config = dict(
    head_dim=96,
    intermediate_size=1024,
    vocab_size=16384,
    hidden_act='geglu',
    norm='layernorm',
    attn_scale=0.102,
    parallel_block=False,
    init_std_up=0.0249,
    init_std_down=0.00311,
    learning_rate=0.0032,
    weight_decay=0.14,
    doc_mask=True,
)
Each number is 50 + 10 x the weight over its row's rms, rounded and kept within 0 to 99. Layers, rows and columns count from 0. The size before them is the row's rms in percent of the matrix's.

# layer 9 MLP up, 1024x384, rms 0.118, rows 314-422, columns 256-319
102:47 57 46 57 47 60 43 59 39 30 37 34 43 59 56 26 38 46 60 50 41 69 56 55 69 54 46 47 46 47 55 37 44 58 57 63 36 39 38 31 45 50 48 48 54 65 51 47 52 32 58 49 46 43 45 58 32 51 40 56 76 50 51 52
117:60 36 54 45 52 49 51 50 44 41 75 50 44 36 63 61 43 61 56 73 55 40 57 39 61 60 55 52 39 43 54 50 46 62 65 57 50 40 70 52 42 51 39 43 50 46 35 69 30 55 58 64 48 62 43 47 57 38 57 25 66 43 76 51
101:49 46 59 49 61 47 56 64 40 46 71 54 67 42 50 71 51 42 59 29 51 55 39 53 62 36 44 53 57 55 41 41 48 51 32 72 64 45 48 55 52 29 62 49 43 71 67 55 61 53 40 35 50 40 63 55 52 53 47 40 72 44 52 47
103:45 36 53 42 42 43 47 57 42 58 75 44 31 38 49 51 45 47 52 64 50 39 50 50 56 44 53 71 34 59 40 65 54 47 54 52 57 53 55 38 39 45 50 44 46 70 56 52 62 52 54 49 59 41 51 47 41 59 31 57 40 50 35 58
095:55 46 60 57 49 38 55 49 57 43 48 46 41 37 45 38 45 41 57 44 38 40 44 52 48 58 48 60 62 47 42 49 53 66 57 35 34 47 49 54 64 56 44 52 41 64 31 57 57 45 47 61 54 53 46 42 65 35 33 51 51 63 38 44
097:46 43 53 68 45 47 52 55 61 51 38 55 55 68 44 54 56 42 61 59 55 50 52 41 58 39 67 48 37 43 39 62 62 63 37 42 45 63 39 47 45 43 48 45 57 70 59 54 42 57 47 43 31 68 44 63 54 48 32 32 52 48 57 47
101:53 34 60 49 52 47 52 35 52 32 36 59 46 44 49 68 66 43 76 56 33 63 40 41 54 47 48 44 36 34 37 47 62 60 48 41 57 67 52 52 69 65 48 68 60 49 34 52 45 48 41 54 51 50 57 50 46 68 59 47 50 51 34 51
093:64 52 63 47 49 37 50 45 70 49 52 62 64 66 53 45 56 63 65 64 54 57 40 60 46 50 53 36 43 50 33 14 58 52 74 49 48 63 62 52 50 61 51 56 56 55 46 46 50 43 50 44 44 60 73 62 58 53 52 63 57 49 47 58
106:69 19 50 57 37 49 61 54 44 45 50 48 53 57 54 56 51 66 50 55 51 42 62 60 55 35 63 43 46 37 53 65 54 49 56 61 51 43 48 54 56 70 43 66 34 45 55 49 64 48 51 55 52 43 46 53 43 46 41 58 30 64 57 37
107:61 55 45 49 57 56 42 54 39 61 48 62 46 74 57 64 54 54 48 70 40 43 56 58 44 53 40 51 46 59 46 25 74 66 42 47 53 53 52 47 49 59 43 43 53 40 56 50 47 56 32 55 62 44 51 54 57 55 45 34 27 61 47 44
103:45 33 51 63 52 66 45 53 62 64 57 58 51 45 46 53 59 44 49 41 56 70 32 49 24 41 55 47 49 67 38 59 51 51 54 58 72 31 58 70 47 63 53 37 51 57 43 37 42 45 23 47 42 44 44 59 42 55 55 56 53 43 46 52
100:46 46 64 45 52 37 55 58 59 66 42 60 49 48 44 51 59 41 45 61 35 47 68 55 45 62 50 43 68 48 43 58 52 43 47 59 45 39 45 51 26 47 51 42 36 51 52 45 54 57 51 44 32 50 59 33 55 60 49 51 43 51 54 41
104:60 34 37 67 62 40 50 40 51 48 54 45 55 54 56 62 46 67 48 40 50 44 38 77 41 59 45 58 55 52 40 50 65 58 48 42 41 49 52 42 62 57 43 53 44 54 42 62 41 69 45 42 64 15 53 37 46 45 51 43 73 59 50 59
094:26 38 47 42 56 45 51 54 61 56 48 49 46 37 35 45 54 44 69 41 61 40 61 60 42 58 44 52 43 47 80 60 36 40 53 46 52 61 40 54 36 64 40 44 42 36 60 34 37 41 39 32 55 57 57 55 41 51 57 53 52 45 67 54
098:32 45 69 57 65 54 59 45 51 62 68 49 44 52 48 55 55 44 59 29 69 52 58 44 46 64 48 64 65 62 51 51 48 66 51 51 69 38 46 42 53 47 45 51 45 51 60 37 60 33 46 61 68 35 45 47 43 37 41 47 65 56 31 53
095:37 58 54 46 52 50 55 43 43 54 44 42 47 36 45 61 64 60 47 55 44 43 63 53 57 56 56 55 46 48 68 60 55 58 56 52 52 72 38 47 59 46 56 58 60 59 58 51 37 58 43 40 40 35 60 50 46 61 64 45 53 41 75 42
089:49 54 54 53 61 45 51 42 49 52 64 47 45 24 42 33 39 32 53 50 50 47 50 42 47 51 69 52 44 62 51 61 63 48 41 46 57 34 46 64 46 49 58 46 38 59 57 29 45 38 64 38 68 60 47 52 47 60 50 68 36 49 44 50
102:44 43 55 41 35 40 41 42 45 60 43 50 52 46 55 46 38 59 43 34 60 58 62 25 55 51 46 69 50 26 63 39 30 48 66 71 36 57 53 37 47 58 55 53 75 48 59 56 40 49 47 42 46 40 50 68 61 58 44 39 45 82 49 37
125:47 52 63 47 52 41 53 53 24 54 45 34 52 62 50 29 55 39 54 46 47 44 57 51 38 35 49 47 50 58 66 47 43 35 22 32 39 32 67 32 58 39 55 50 59 36 49 50 31 42 54 40 50 43 44 61 69 32 63 44 66 44 54 51
095:28 35 49 50 54 42 58 40 52 48 47 37 33 53 73 51 61 39 47 55 38 39 50 46 46 62 44 51 67 37 59 45 46 40 41 74 52 65 60 48 57 42 37 51 33 52 43 61 41 57 51 43 41 72 52 30 34 49 49 24 54 64 37 39
096:57 53 40 44 34 53 45 50 47 52 55 42 60 66 66 61 54 33 47 48 45 53 29 37 52 71 59 50 78 50 46 53 52 44 24 55 45 60 50 61 45 58 46 56 38 57 49 46 51 43 49 41 52 61 34 43 52 41 49 56 29 44 32 49
103:48 46 60 50 50 52 39 39 37 60 67 55 56 22 60 38 50 56 48 37 60 54 43 39 63 52 64 37 46 47 45 58 59 30 49 55 62 56 53 55 57 54 38 55 44 37 52 52 53 43 37 43 43 45 57 43 51 54 56 58 49 54 52 49
095:61 56 57 53 28 45 71 57 62 45 36 39 55 44 70 31 43 52 59 53 61 58 62 56 56 37 49 50 47 51 50 34 52 46 40 46 55 63 45 56 49 44 48 34 39 52 52 60 54 38 69 49 47 59 52 60 57 55 66 52 49 56 57 58
097:45 52 57 40 33 64 37 64 68 42 62 67 58 57 51 67 62 41 52 52 58 44 73 60 50 32 46 61 48 69 63 47 39 52 64 54 53 36 56 51 58 54 65 32 74 52 39 65 57 39 68 60 50 32 51 69 66 49 47 41 56 69 52 64
098:39 36 59 40 49 81 40 55 27 56 55 53 57 38 44 42 67 60 68 54 76 67 68 33 33 53 49 55 61 56 58 54 48 53 56 55 40 46 56 40 46 66 53 54 54 55 41 49 59 41 59 61 58 48 62 43 33 49 54 62 44 63 52 50
094:65 63 57 57 63 54 44 45 47 47 47 41 28 53 29 49 36 62 57 38 52 45 51 44 50 40 57 63 51 49 62 62 77 67 53 46 45 61 44 48 37 53 50 33 57 53 63 21 41 54 32 68 45 52 48 50 70 64 47 61 59 44 68 42
097:47 44 40 44 47 59 53 52 59 55 44 54 54 68 60 45 50 52 37 49 64 47 66 50 50 55 63 42 46 50 58 48 45 46 44 42 59 34 37 39 64 51 69 51 50 35 45 42 57 54 38 39 64 47 58 55 47 62 65 53 49 50 54 45
094:51 50 34 60 59 48 56 63 60 58 54 37 54 65 40 37 61 66 41 45 15 53 36 54 47 62 42 39 34 33 61 43 49 51 39 46 68 50 53 62 33 60 55 57 42 60 41 57 50 60 65 46 54 44 36 70 59 40 42 44 38 47 53 63
096:52 48 53 47 52 59 38 61 57 49 70 36 50 50 43 49 42 71 50 42 60 28 49 50 61 48 48 61 45 43 53 49 55 57 43 40 52 46 62 55 48 53 20 37 44 46 32 53 39 43 51 39 59 53 53 42 50 45 65 71 43 38 52 36
091:46 50 58 41 25 63 50 33 63 49 63 39 47 58 36 48 63 56 56 51 45 62 40 41 33 51 63 57 48 71 56 47 52 55 48 63 50 56 69 41 41 42 36 51 36 42 60 47 56 46 50 38 50 62 65 46 38 50 63 60 41 36 57 32
102:61 60 41 49 50 55 47 46 34 58 72 54 49 55 55 53 39 60 60 50 52 64 58 47 44 43 46 62 56 64 64 59 42 45 53 54 70 68 40 48 55 60 40 64 57 52 61 59 44 56 48 45 41 56 31 51 42 48 63 49 37 47 44 39
099:45 47 48 51 39 56 52 38 47 47 39 39 71 51 51 43 63 69 50 60 55 63 44 63 41 69 43 66 48 59 51 53 68 63 31 26 43 59 49 43 54 63 50 45 28 47 51 60 53 50 35 48 55 34 53 56 66 43 45 49 47 56 44 51
097:45 53 39 49 44 76 51 40 67 50 72 54 65 42 43 29 55 40 49 47 51 51 45 58 49 67 65 35 22 31 17 66 62 53 39 34 28 56 62 54 47 40 61 59 43 52 58 61 53 37 58 63 28 50 50 34 55 50 73 54 64 53 67 37
101:56 36 43 39 63 49 53 43 67 45 43 57 41 32 52 53 40 41 57 51 34 39 64 45 38 39 62 45 49 51 54 73 59 53 67 62 73 40 56 41 71 57 55 60 41 41 55 57 39 49 61 47 58 48 54 59 32 42 48 47 58 53 55 43
105:61 44 55 51 60 49 44 34 41 41 62 36 61 60 54 51 45 64 48 55 52 35 30 58 45 55 64 50 49 36 40 45 30 51 40 64 70 33 62 50 57 23 44 48 67 49 59 50 48 64 49 56 55 48 52 49 58 53 62 57 40 74 57 35
103:48 21 39 39 33 44 45 65 42 60 54 49 56 31 49 49 56 49 67 68 48 50 41 56 51 48 44 28 54 76 65 70 58 55 60 66 42 52 76 46 43 37 63 44 39 52 45 47 62 64 44 48 57 64 15 56 50 55 49 48 51 57 50 46
093:53 43 49 37 59 42 59 62 59 53 43 51 50 41 55 59 48 51 69 65 41 56 47 52 70 45 52 59 49 49 65 42 67 55 57 64 61 38 54 55 56 49 46 45 35 58 71 66 37 49 47 59 61 48 68 60 57 53 53 39 40 41 53 60
095:70 51 60 39 51 51 57 46 57 56 36 57 50 44 46 50 44 50 43 40 40 51 31 45 40 52 34 52 43 48 43 51 43 65 48 50 42 42 52 54 48 46 48 57 66 68 50 43 38 39 39 47 49 56 53 55 39 47 46 45 34 51 74 66
107:39 46 57 45 57 51 35 44 36 48 37 44 44 49 35 59 32 44 60 39 34 59 34 51 42 40 35 50 42 46 60 57 42 52 57 48 55 52 41 47 50 38 53 33 41 44 56 36 53 52 37 36 44 31 76 66 47 61 40 62 36 51 53 53
095:46 61 42 59 42 66 66 66 75 53 32 63 46 41 24 45 31 57 52 46 43 52 37 45 59 56 63 57 47 44 48 49 61 60 30 48 54 39 49 49 69 47 43 67 43 66 44 39 42 39 55 30 53 55 61 57 39 41 36 52 48 54 52 52
107:49 58 43 54 63 52 50 50 45 51 42 47 44 46 64 37 51 69 56 53 43 53 54 51 28 51 61 52 55 52 58 45 54 39 47 51 37 49 45 40 55 54 55 54 60 38 49 45 40 56 35 40 67 51 53 47 43 53 56 67 59 40 54 54
099:39 48 33 40 49 42 50 54 52 35 51 50 50 26 57 46 47 42 59 55 43 53 54 48 45 66 59 74 53 48 49 46 40 59 43 51 45 48 56 48 49 62 58 47 56 47 51 49 44 85 49 51 34 59 66 43 38 33 53 62 43 37 63 55
107:67 50 57 47 33 52 59 66 59 47 29 44 44 45 60 37 45 39 26 48 42 52 52 55 21 38 53 35 58 49 42 59 80 62 57 44 57 64 40 57 46 49 62 65 42 50 49 47 43 48 48 54 39 46 50 26 49 66 68 56 45 52 58 49
096:42 41 53 35 42 55 55 53 24 50 43 81 52 46 46 54 60 32 40 53 60 45 47 57 54 43 39 29 56 43 42 41 39 45 47 69 64 39 51 50 67 50 67 48 34 49 74 62 46 50 39 61 38 50 39 50 65 68 50 39 63 65 48 35
108:49 41 37 38 43 61 47 50 21 65 43 50 44 35 31 38 55 56 64 43 46 51 38 67 60 49 50 53 59 54 52 41 46 52 50 50 41 31 32 31 50 50 50 53 69 43 36 44 65 48 50 64 54 45 56 44 48 48 37 50 55 45 35 56
100:51 52 52 68 58 43 60 61 56 62 47 33 51 45 46 33 35 47 47 36 47 70 44 56 51 53 47 49 48 58 31 36 25 49 39 38 46 62 47 45 53 47 56 50 51 58 56 48 38 43 47 33 50 40 47 27 56 40 43 41 67 50 62 64
102:38 46 43 58 25 41 60 58 49 62 56 30 33 38 64 40 46 60 49 47 59 52 50 47 46 50 59 66 54 56 52 69 51 43 70 74 51 41 42 56 64 39 47 46 59 48 53 52 34 62 60 68 47 62 42 52 47 62 58 58 36 39 56 53
106:55 40 52 50 60 46 31 52 56 36 38 55 58 48 46 28 43 56 25 39 50 44 52 49 50 54 46 50 49 51 52 31 49 27 60 46 50 51 45 61 50 49 38 31 66 37 35 58 54 56 38 66 45 43 43 44 43 56 49 57 51 40 43 61
096:55 48 45 35 47 32 60 65 52 70 54 45 62 57 60 65 38 61 43 47 43 63 39 62 50 29 62 58 50 39 49 35 41 61 38 76 56 57 43 51 54 55 62 45 41 44 76 45 45 44 74 66 55 53 48 39 48 34 49 64 38 68 47 52
096:43 55 67 52 38 41 58 50 53 61 62 43 51 38 38 60 56 50 45 45 41 59 55 66 48 48 53 56 54 45 41 45 65 57 60 54 59 44 39 58 56 51 65 64 51 54 39 57 61 41 41 64 37 63 66 58 48 56 25 54 32 63 50 65
093:51 55 42 46 61 70 52 52 56 60 63 51 57 45 74 59 51 52 56 49 53 48 42 36 62 33 37 58 35 53 45 49 58 67 60 34 66 72 54 72 57 55 45 45 52 42 54 47 40 44 44 58 50 52 56 33 19 72 37 41 59 52 44 61
096:49 54 58 56 62 64 54 47 40 50 31 33 43 45 54 63 62 36 61 44 42 46 55 69 43 45 66 70 54 17 51 43 41 50 46 63 56 34 46 43 29 31 50 55 56 57 38 54 29 43 66 39 54 59 84 41 58 53 39 43 52 43 60 43
095:55 45 58 45 48 52 40 37 45 49 52 46 55 28 63 63 37 51 49 74 45 66 45 32 60 45 43 49 59 47 47 49 53 55 67 52 31 52 44 58 61 32 55 46 45 54 24 57 57 61 61 49 56 44 36 31 46 41 40 53 54 43 47 43
097:69 53 44 56 46 65 67 54 47 61 43 39 43 51 56 53 62 68 66 61 42 36 48 57 51 59 73 54 51 60 47 54 42 49 65 53 30 47 49 35 35 39 53 49 55 64 50 74 72 49 35 45 61 59 65 35 49 55 38 38 48 54 63 50
093:52 55 70 49 56 59 44 42 56 53 31 38 62 55 34 37 49 30 47 39 50 52 52 57 40 45 41 49 42 44 71 42 47 57 37 34 50 57 41 47 50 42 53 37 43 73 79 27 53 50 37 58 49 63 69 44 51 41 55 51 44 34 50 55
104:52 46 57 43 56 65 47 46 67 40 66 47 39 73 38 41 64 64 46 55 42 42 44 58 46 49 43 64 54 46 66 61 44 41 66 46 45 69 40 52 54 54 57 45 58 56 37 72 53 42 54 46 54 58 61 52 46 49 31 49 58 42 59 55
097:43 58 55 36 56 46 48 50 60 40 55 60 45 43 28 72 48 62 49 62 46 49 50 34 37 65 50 46 48 43 51 42 55 69 57 57 43 40 45 53 50 45 48 62 55 40 64 32 55 44 58 42 24 50 25 47 55 56 33 42 43 54 59 51
105:58 40 67 72 79 48 45 45 56 46 47 46 45 33 60 62 58 58 34 37 43 45 44 49 49 29 46 44 51 68 63 64 52 69 50 57 57 55 52 53 39 48 42 66 60 39 37 36 49 46 48 38 49 54 59 59 61 50 32 65 62 57 43 54
100:48 41 57 59 48 57 48 35 34 54 46 36 54 54 48 44 55 40 33 26 50 42 52 45 45 69 52 57 55 53 40 54 52 57 60 43 42 59 47 58 46 50 26 55 59 55 41 44 57 68 52 60 52 51 64 44 46 48 56 44 31 48 46 57
096:41 73 56 61 57 71 51 60 61 61 65 50 69 54 51 52 49 48 61 42 33 74 33 50 48 53 38 58 46 63 44 47 68 47 71 48 53 65 47 63 49 36 58 55 37 55 51 48 56 48 41 48 31 45 53 56 55 58 53 40 51 67 53 81
099:40 44 54 51 43 52 45 47 60 51 64 58 56 34 52 59 68 55 43 55 64 53 61 63 45 59 54 36 37 53 63 50 38 51 70 54 48 56 47 38 59 66 51 43 63 51 56 52 66 53 63 46 60 46 70 50 37 52 60 38 56 51 51 42
108:61 33 45 53 52 44 48 59 37 57 49 45 58 31 51 45 45 56 55 38 50 49 26 61 53 50 65 53 60 39 56 39 50 56 44 44 49 55 32 47 57 60 40 66 52 44 47 49 49 60 31 57 35 50 50 48 43 31 41 58 44 56 42 61
100:48 71 40 63 49 47 61 44 41 59 74 39 61 68 50 44 57 53 74 45 74 44 44 39 52 41 38 55 48 47 43 43 65 67 50 42 45 40 48 68 48 62 53 48 35 47 37 48 58 44 63 35 57 47 70 45 41 53 41 66 29 72 28 46
112:42 49 58 58 50 44 36 38 48 63 52 45 35 49 52 45 55 44 64 44 57 61 61 43 53 47 59 44 40 56 71 50 50 61 58 49 34 50 26 50 36 54 68 32 49 39 49 58 61 42 53 76 47 50 52 42 63 43 61 47 49 40 35 56
111:56 40 64 51 52 52 45 63 34 50 44 57 53 67 60 49 50 51 74 63 46 68 47 50 69 52 63 49 55 58 40 38 57 43 68 39 44 45 60 44 50 51 70 53 36 36 53 49 45 70 42 52 47 48 44 49 49 46 42 67 42 42 51 43
103:66 62 45 52 61 48 44 51 55 53 47 54 42 57 48 60 63 67 50 67 53 62 51 37 54 49 59 52 60 59 61 44 50 37 48 61 39 41 40 29 20 35 41 44 63 48 47 66 42 43 56 62 57 63 42 50 57 55 61 38 67 48 54 39
093:42 42 43 40 56 63 37 57 47 54 57 68 62 56 63 43 48 49 49 35 42 40 52 56 50 40 51 50 46 61 61 56 62 29 47 67 49 49 41 51 60 46 43 50 47 72 41 49 46 36 66 48 47 49 63 51 37 49 58 53 56 66 47 30
103:31 35 28 35 53 43 53 50 44 54 62 51 41 54 32 47 52 41 64 52 61 38 47 55 55 42 51 53 70 39 49 46 39 63 50 36 27 44 48 46 49 76 63 39 52 38 68 54 43 50 41 55 49 55 65 53 48 56 47 60 60 55 57 46
093:51 45 61 58 34 37 35 32 65 58 44 47 63 69 66 40 48 60 45 44 54 64 49 57 47 53 43 34 54 53 46 51 59 44 46 47 45 39 45 28 39 39 62 48 52 40 58 52 38 39 62 69 52 63 53 64 49 70 58 56 39 57 49 46
103:59 45 42 53 36 61 50 50 58 42 58 47 26 54 39 39 53 53 50 43 63 50 43 41 61 51 53 69 28 57 48 37 62 48 49 60 49 38 38 77 61 44 47 67 54 43 44 43 53 54 54 46 45 58 43 52 43 47 42 45 60 58 51 29
098:37 64 50 67 55 59 47 46 38 57 36 55 55 52 53 37 51 52 47 56 48 58 60 36 33 34 47 53 61 47 37 22 41 38 40 53 42 56 49 52 42 49 62 50 46 38 39 34 42 56 46 41 44 41 50 44 44 46 59 47 57 40 58 64
100:62 40 69 67 49 37 43 69 48 57 63 43 58 54 62 50 38 58 59 47 50 58 48 31 48 55 51 47 42 49 61 54 57 59 33 55 60 65 53 71 42 64 46 38 54 46 36 50 45 58 37 48 43 72 49 61 49 55 61 55 56 59 54 38
100:60 53 40 56 47 56 52 61 65 36 40 31 43 42 41 59 52 53 31 60 49 58 54 51 73 49 63 42 33 49 41 59 25 59 54 48 46 43 61 47 59 55 59 49 48 42 42 42 68 56 59 52 55 60 56 61 57 57 44 49 51 50 35 45
097:58 53 40 67 57 38 49 37 60 40 50 64 44 41 49 55 62 44 55 59 74 71 57 58 45 49 42 56 43 33 67 52 49 51 61 54 29 56 47 39 64 34 52 35 47 46 59 36 48 49 53 51 43 46 38 57 62 46 52 56 43 72 53 59
114:61 53 57 53 44 54 30 56 48 71 32 66 45 68 36 49 41 38 46 64 77 50 39 50 66 57 57 52 69 56 50 51 36 40 43 59 60 59 56 51 39 59 53 64 46 40 47 43 59 44 49 28 51 48 49 49 46 47 44 59 58 44 64 45
097:63 52 54 61 57 51 50 31 57 37 44 62 37 62 55 42 50 46 40 34 53 67 43 55 55 30 37 52 53 65 73 41 61 49 48 33 40 36 44 47 50 61 53 51 46 54 55 54 36 46 50 40 43 70 32 68 45 38 38 49 43 49 54 69
100:66 40 73 43 36 39 49 59 39 46 50 57 52 48 19 47 54 50 42 44 57 46 56 59 52 49 53 40 54 41 74 29 46 51 52 53 53 42 48 39 41 35 50 53 45 50 66 30 67 23 46 68 66 75 54 47 57 36 40 54 51 45 37 50
105:57 59 55 76 51 39 49 35 61 55 38 58 41 37 50 47 60 46 49 49 43 55 53 50 36 48 55 35 42 47 38 64 64 38 51 45 71 41 71 55 53 34 53 33 44 56 48 40 40 54 42 42 56 50 49 33 52 47 43 61 44 36 50 42
106:64 53 47 43 51 23 44 43 52 44 49 50 49 57 31 71 51 69 51 50 61 52 51 49 37 72 51 49 46 76 53 68 55 61 38 52 56 39 33 47 54 57 38 42 61 58 48 60 46 35 36 70 55 43 47 65 49 59 46 61 64 40 50 58
095:47 47 51 32 67 52 52 50 43 55 48 63 54 41 58 33 41 44 44 55 26 39 49 50 44 37 47 50 64 36 55 42 35 49 31 55 34 56 41 39 57 44 47 49 30 44 42 36 46 50 53 38 38 71 59 55 29 50 45 57 43 49 58 55
096:60 76 43 63 60 46 49 46 65 42 60 54 44 37 51 47 57 51 61 54 48 60 32 28 64 69 35 55 51 32 43 50 31 55 40 63 26 38 43 41 48 49 52 64 68 41 48 42 38 50 50 69 47 49 60 55 54 57 29 53 46 78 55 48
096:42 45 35 64 59 41 34 53 49 58 53 67 46 50 47 63 60 64 40 42 48 49 48 49 49 64 52 41 47 49 41 66 58 34 45 42 54 52 50 45 63 54 37 41 55 48 45 50 71 59 48 51 53 45 50 33 37 52 44 47 39 43 61 57
103:44 45 52 55 51 60 50 56 43 48 54 56 47 68 68 19 53 68 56 27 55 48 26 44 48 47 58 50 44 49 33 45 58 56 43 63 42 47 50 40 43 41 57 58 46 60 51 41 43 45 58 72 47 37 58 54 62 51 29 48 63 54 52 47
099:38 44 43 35 44 56 54 59 55 60 45 51 53 56 48 43 53 61 58 49 64 52 55 45 46 54 53 37 41 48 47 45 53 41 42 45 59 57 39 49 40 40 31 54 49 29 73 59 51 41 38 53 47 50 55 45 65 55 43 38 62 41 50 43
095:56 51 79 59 50 46 48 43 62 40 66 48 63 56 47 44 57 45 32 41 57 52 62 47 52 42 47 40 52 50 43 57 63 47 24 49 46 56 52 53 45 63 37 40 45 66 38 49 45 78 52 64 62 50 41 56 28 56 48 60 50 43 59 48
097:45 46 40 54 64 57 39 47 54 43 44 41 46 57 52 52 39 72 52 57 67 61 33 65 46 56 49 56 55 36 58 62 32 35 35 56 33 61 31 47 50 46 53 42 47 48 53 56 54 46 43 43 47 39 72 44 37 38 55 52 48 40 45 33
095:29 52 56 51 59 27 41 44 73 48 48 51 51 51 42 47 47 58 50 37 43 32 43 43 41 44 35 60 42 57 60 59 46 50 35 37 49 49 57 56 78 62 50 49 34 49 57 43 62 44 61 36 65 53 77 42 31 42 37 33 24 76 49 60
098:55 55 62 76 57 52 47 55 61 46 55 65 60 39 54 43 36 53 31 41 60 47 52 62 52 65 46 71 54 44 54 42 44 47 52 59 49 54 32 46 48 63 61 41 55 59 53 63 45 62 36 22 57 44 63 53 72 49 50 63 55 37 65 58
097:55 44 46 70 45 50 54 46 51 41 44 49 53 45 70 53 58 53 56 55 57 44 41 47 44 50 43 62 42 37 51 52 54 69 47 59 43 57 56 58 48 73 49 45 50 56 54 60 51 65 27 48 60 40 39 38 48 34 38 44 52 40 73 47
096:57 39 45 40 45 35 53 49 64 52 50 63 49 51 40 52 44 50 40 61 61 51 49 57 51 33 47 46 41 61 62 56 20 58 43 66 68 44 36 58 36 52 57 65 53 58 50 55 50 53 39 52 62 29 37 60 46 73 54 42 51 57 54 51
099:61 27 53 58 42 57 40 78 38 56 51 63 47 35 45 42 47 44 41 60 40 46 46 47 53 32 74 41 50 26 37 58 61 59 48 56 52 50 43 58 53 55 42 57 68 47 68 48 60 47 64 42 54 39 80 46 70 27 45 47 62 49 68 52
099:58 52 55 53 61 49 80 54 61 42 39 59 50 61 44 78 42 63 43 66 55 63 42 58 58 54 33 58 46 65 49 65 60 71 62 55 59 50 42 51 45 53 36 48 35 39 59 48 55 53 45 48 57 31 45 55 41 60 38 65 41 37 71 50
105:54 78 45 53 63 64 44 52 57 68 45 59 50 57 61 54 59 47 43 46 54 42 45 47 63 41 39 64 36 60 74 51 49 37 40 47 39 51 52 54 55 35 62 57 40 64 43 49 48 43 48 49 47 63 50 55 49 34 52 43 60 47 42 66
100:48 53 48 50 36 53 54 35 53 52 61 31 46 63 62 70 65 67 62 64 73 49 66 45 61 43 55 48 43 55 37 38 38 54 51 52 60 63 53 54 47 55 58 58 57 54 59 55 42 42 37 46 60 34 65 48 69 51 48 32 55 55 62 62
106:62 47 32 54 37 70 41 67 37 48 44 50 43 39 53 38 27 46 32 48 52 37 23 47 30 42 50 48 65 47 52 60 43 80 43 53 67 59 65 51 51 65 48 47 56 43 71 43 49 73 48 58 47 44 53 41 54 40 46 55 59 34 56 52
094:47 49 43 42 47 70 74 68 52 53 34 33 52 48 41 43 34 54 53 40 59 51 52 50 40 58 42 44 46 60 55 40 42 38 52 76 53 74 62 67 68 39 44 42 42 64 56 60 52 50 57 61 48 44 55 46 49 65 56 54 41 41 62 67
106:48 56 43 46 45 36 57 46 60 37 57 43 55 44 47 32 59 44 38 51 62 40 45 50 37 57 37 47 54 68 61 41 42 55 47 28 50 74 41 54 51 56 42 42 42 52 52 37 64 57 51 59 30 54 49 41 44 54 54 51 63 54 63 59
099:49 48 55 61 65 54 51 45 53 30 34 58 48 54 59 59 37 55 40 37 55 40 45 66 42 35 36 48 32 59 45 57 53 44 44 50 59 43 58 43 67 57 61 50 58 50 64 70 52 49 52 47 51 56 50 53 38 50 48 51 43 53 49 33
093:60 59 66 58 31 45 35 55 54 28 49 43 46 55 36 31 38 33 30 52 50 28 40 34 50 42 51 67 34 40 50 32 51 55 69 45 64 62 21 47 55 52 35 56 59 49 58 60 47 33 52 47 53 37 51 36 49 54 34 43 49 53 46 68
100:44 55 47 54 34 44 43 66 44 51 46 50 58 51 59 63 57 50 37 59 27 41 48 46 77 60 56 49 47 57 37 48 56 42 53 31 17 44 63 50 56 56 55 62 56 33 50 69 42 41 43 53 24 67 55 58 48 47 51 80 53 58 49 48
099:35 52 67 40 40 52 55 39 48 52 52 55 55 46 61 55 38 45 55 42 47 54 54 43 61 42 38 51 49 37 32 63 39 51 57 48 51 70 42 47 57 53 43 47 47 52 65 38 39 56 54 52 57 62 32 30 55 31 53 50 45 53 59 49
096:55 43 46 35 43 66 45 42 55 34 58 55 60 43 36 57 39 57 57 60 31 43 37 57 57 51 43 75 69 49 38 38 56 56 45 50 57 59 58 56 34 38 38 36 65 47 61 26 46 54 40 33 54 33 60 40 56 52 75 59 47 31 47 45
097:57 55 47 28 53 47 41 50 52 42 50 50 42 63 46 44 53 55 46 46 58 44 37 52 51 60 48 51 51 39 31 50 55 50 46 42 65 44 42 41 51 61 62 51 62 54 56 38 35 50 42 36 48 59 62 30 37 51 34 59 45 69 38 40
099:20 31 44 68 41 65 49 71 41 68 40 52 54 55 41 56 45 49 42 44 53 53 47 49 40 46 44 52 60 39 48 57 45 49 62 46 44 49 63 57 44 55 53 50 50 56 49 38 49 48 50 33 46 48 46 71 37 50 38 53 34 47 57 48
105:59 24 30 53 47 57 52 28 51 37 50 44 55 37 58 32 62 58 56 57 62 57 62 53 62 55 44 54 38 59 43 46 39 41 41 47 40 53 44 47 59 51 67 52 49 41 64 62 53 56 44 39 54 48 41 49 47 67 48 38 32 42 49 62
099:51 42 42 53 42 27 58 51 46 61 55 56 25 61 58 31 34 62 40 34 50 48 56 49 46 54 50 65 67 69 52 61 48 47 47 35 56 52 40 52 49 82 40 65 62 59 44 47 54 33 57 56 57 62 45 51 66 50 40 53 48 58 60 51
099:60 42 51 53 43 42 44 65 36 50 42 46 47 48 49 46 34 61 43 43 51 61 37 43 50 49 54 46 48 53 36 43 47 43 36 48 34 49 57 40 53 23 51 55 41 56 55 49 56 61 60 58 25 59 40 46 52 38 62 44 68 52 49 49
112:58 50 52 51 38 40 63 62 51 43 57 67 33 51 50 50 41 40 42 59 71 65 48 51 40 55 34 45 31 21 64 64 37 51 31 55 43 46 63 45 58 59 42 38 51 60 41 64 40 38 28 58 49 64 48 55 32 50 63 54 43 73 45 48
092:48 50 28 47 53 64 41 39 58 58 43 52 42 58 51 51 53 52 50 34 61 63 66 59 56 69 40 55 36 43 54 57 34 33 36 53 38 46 58 54 36 40 35 48 52 54 41 71 53 48 51 46 56 38 47 40 42 39 58 50 43 38 64 53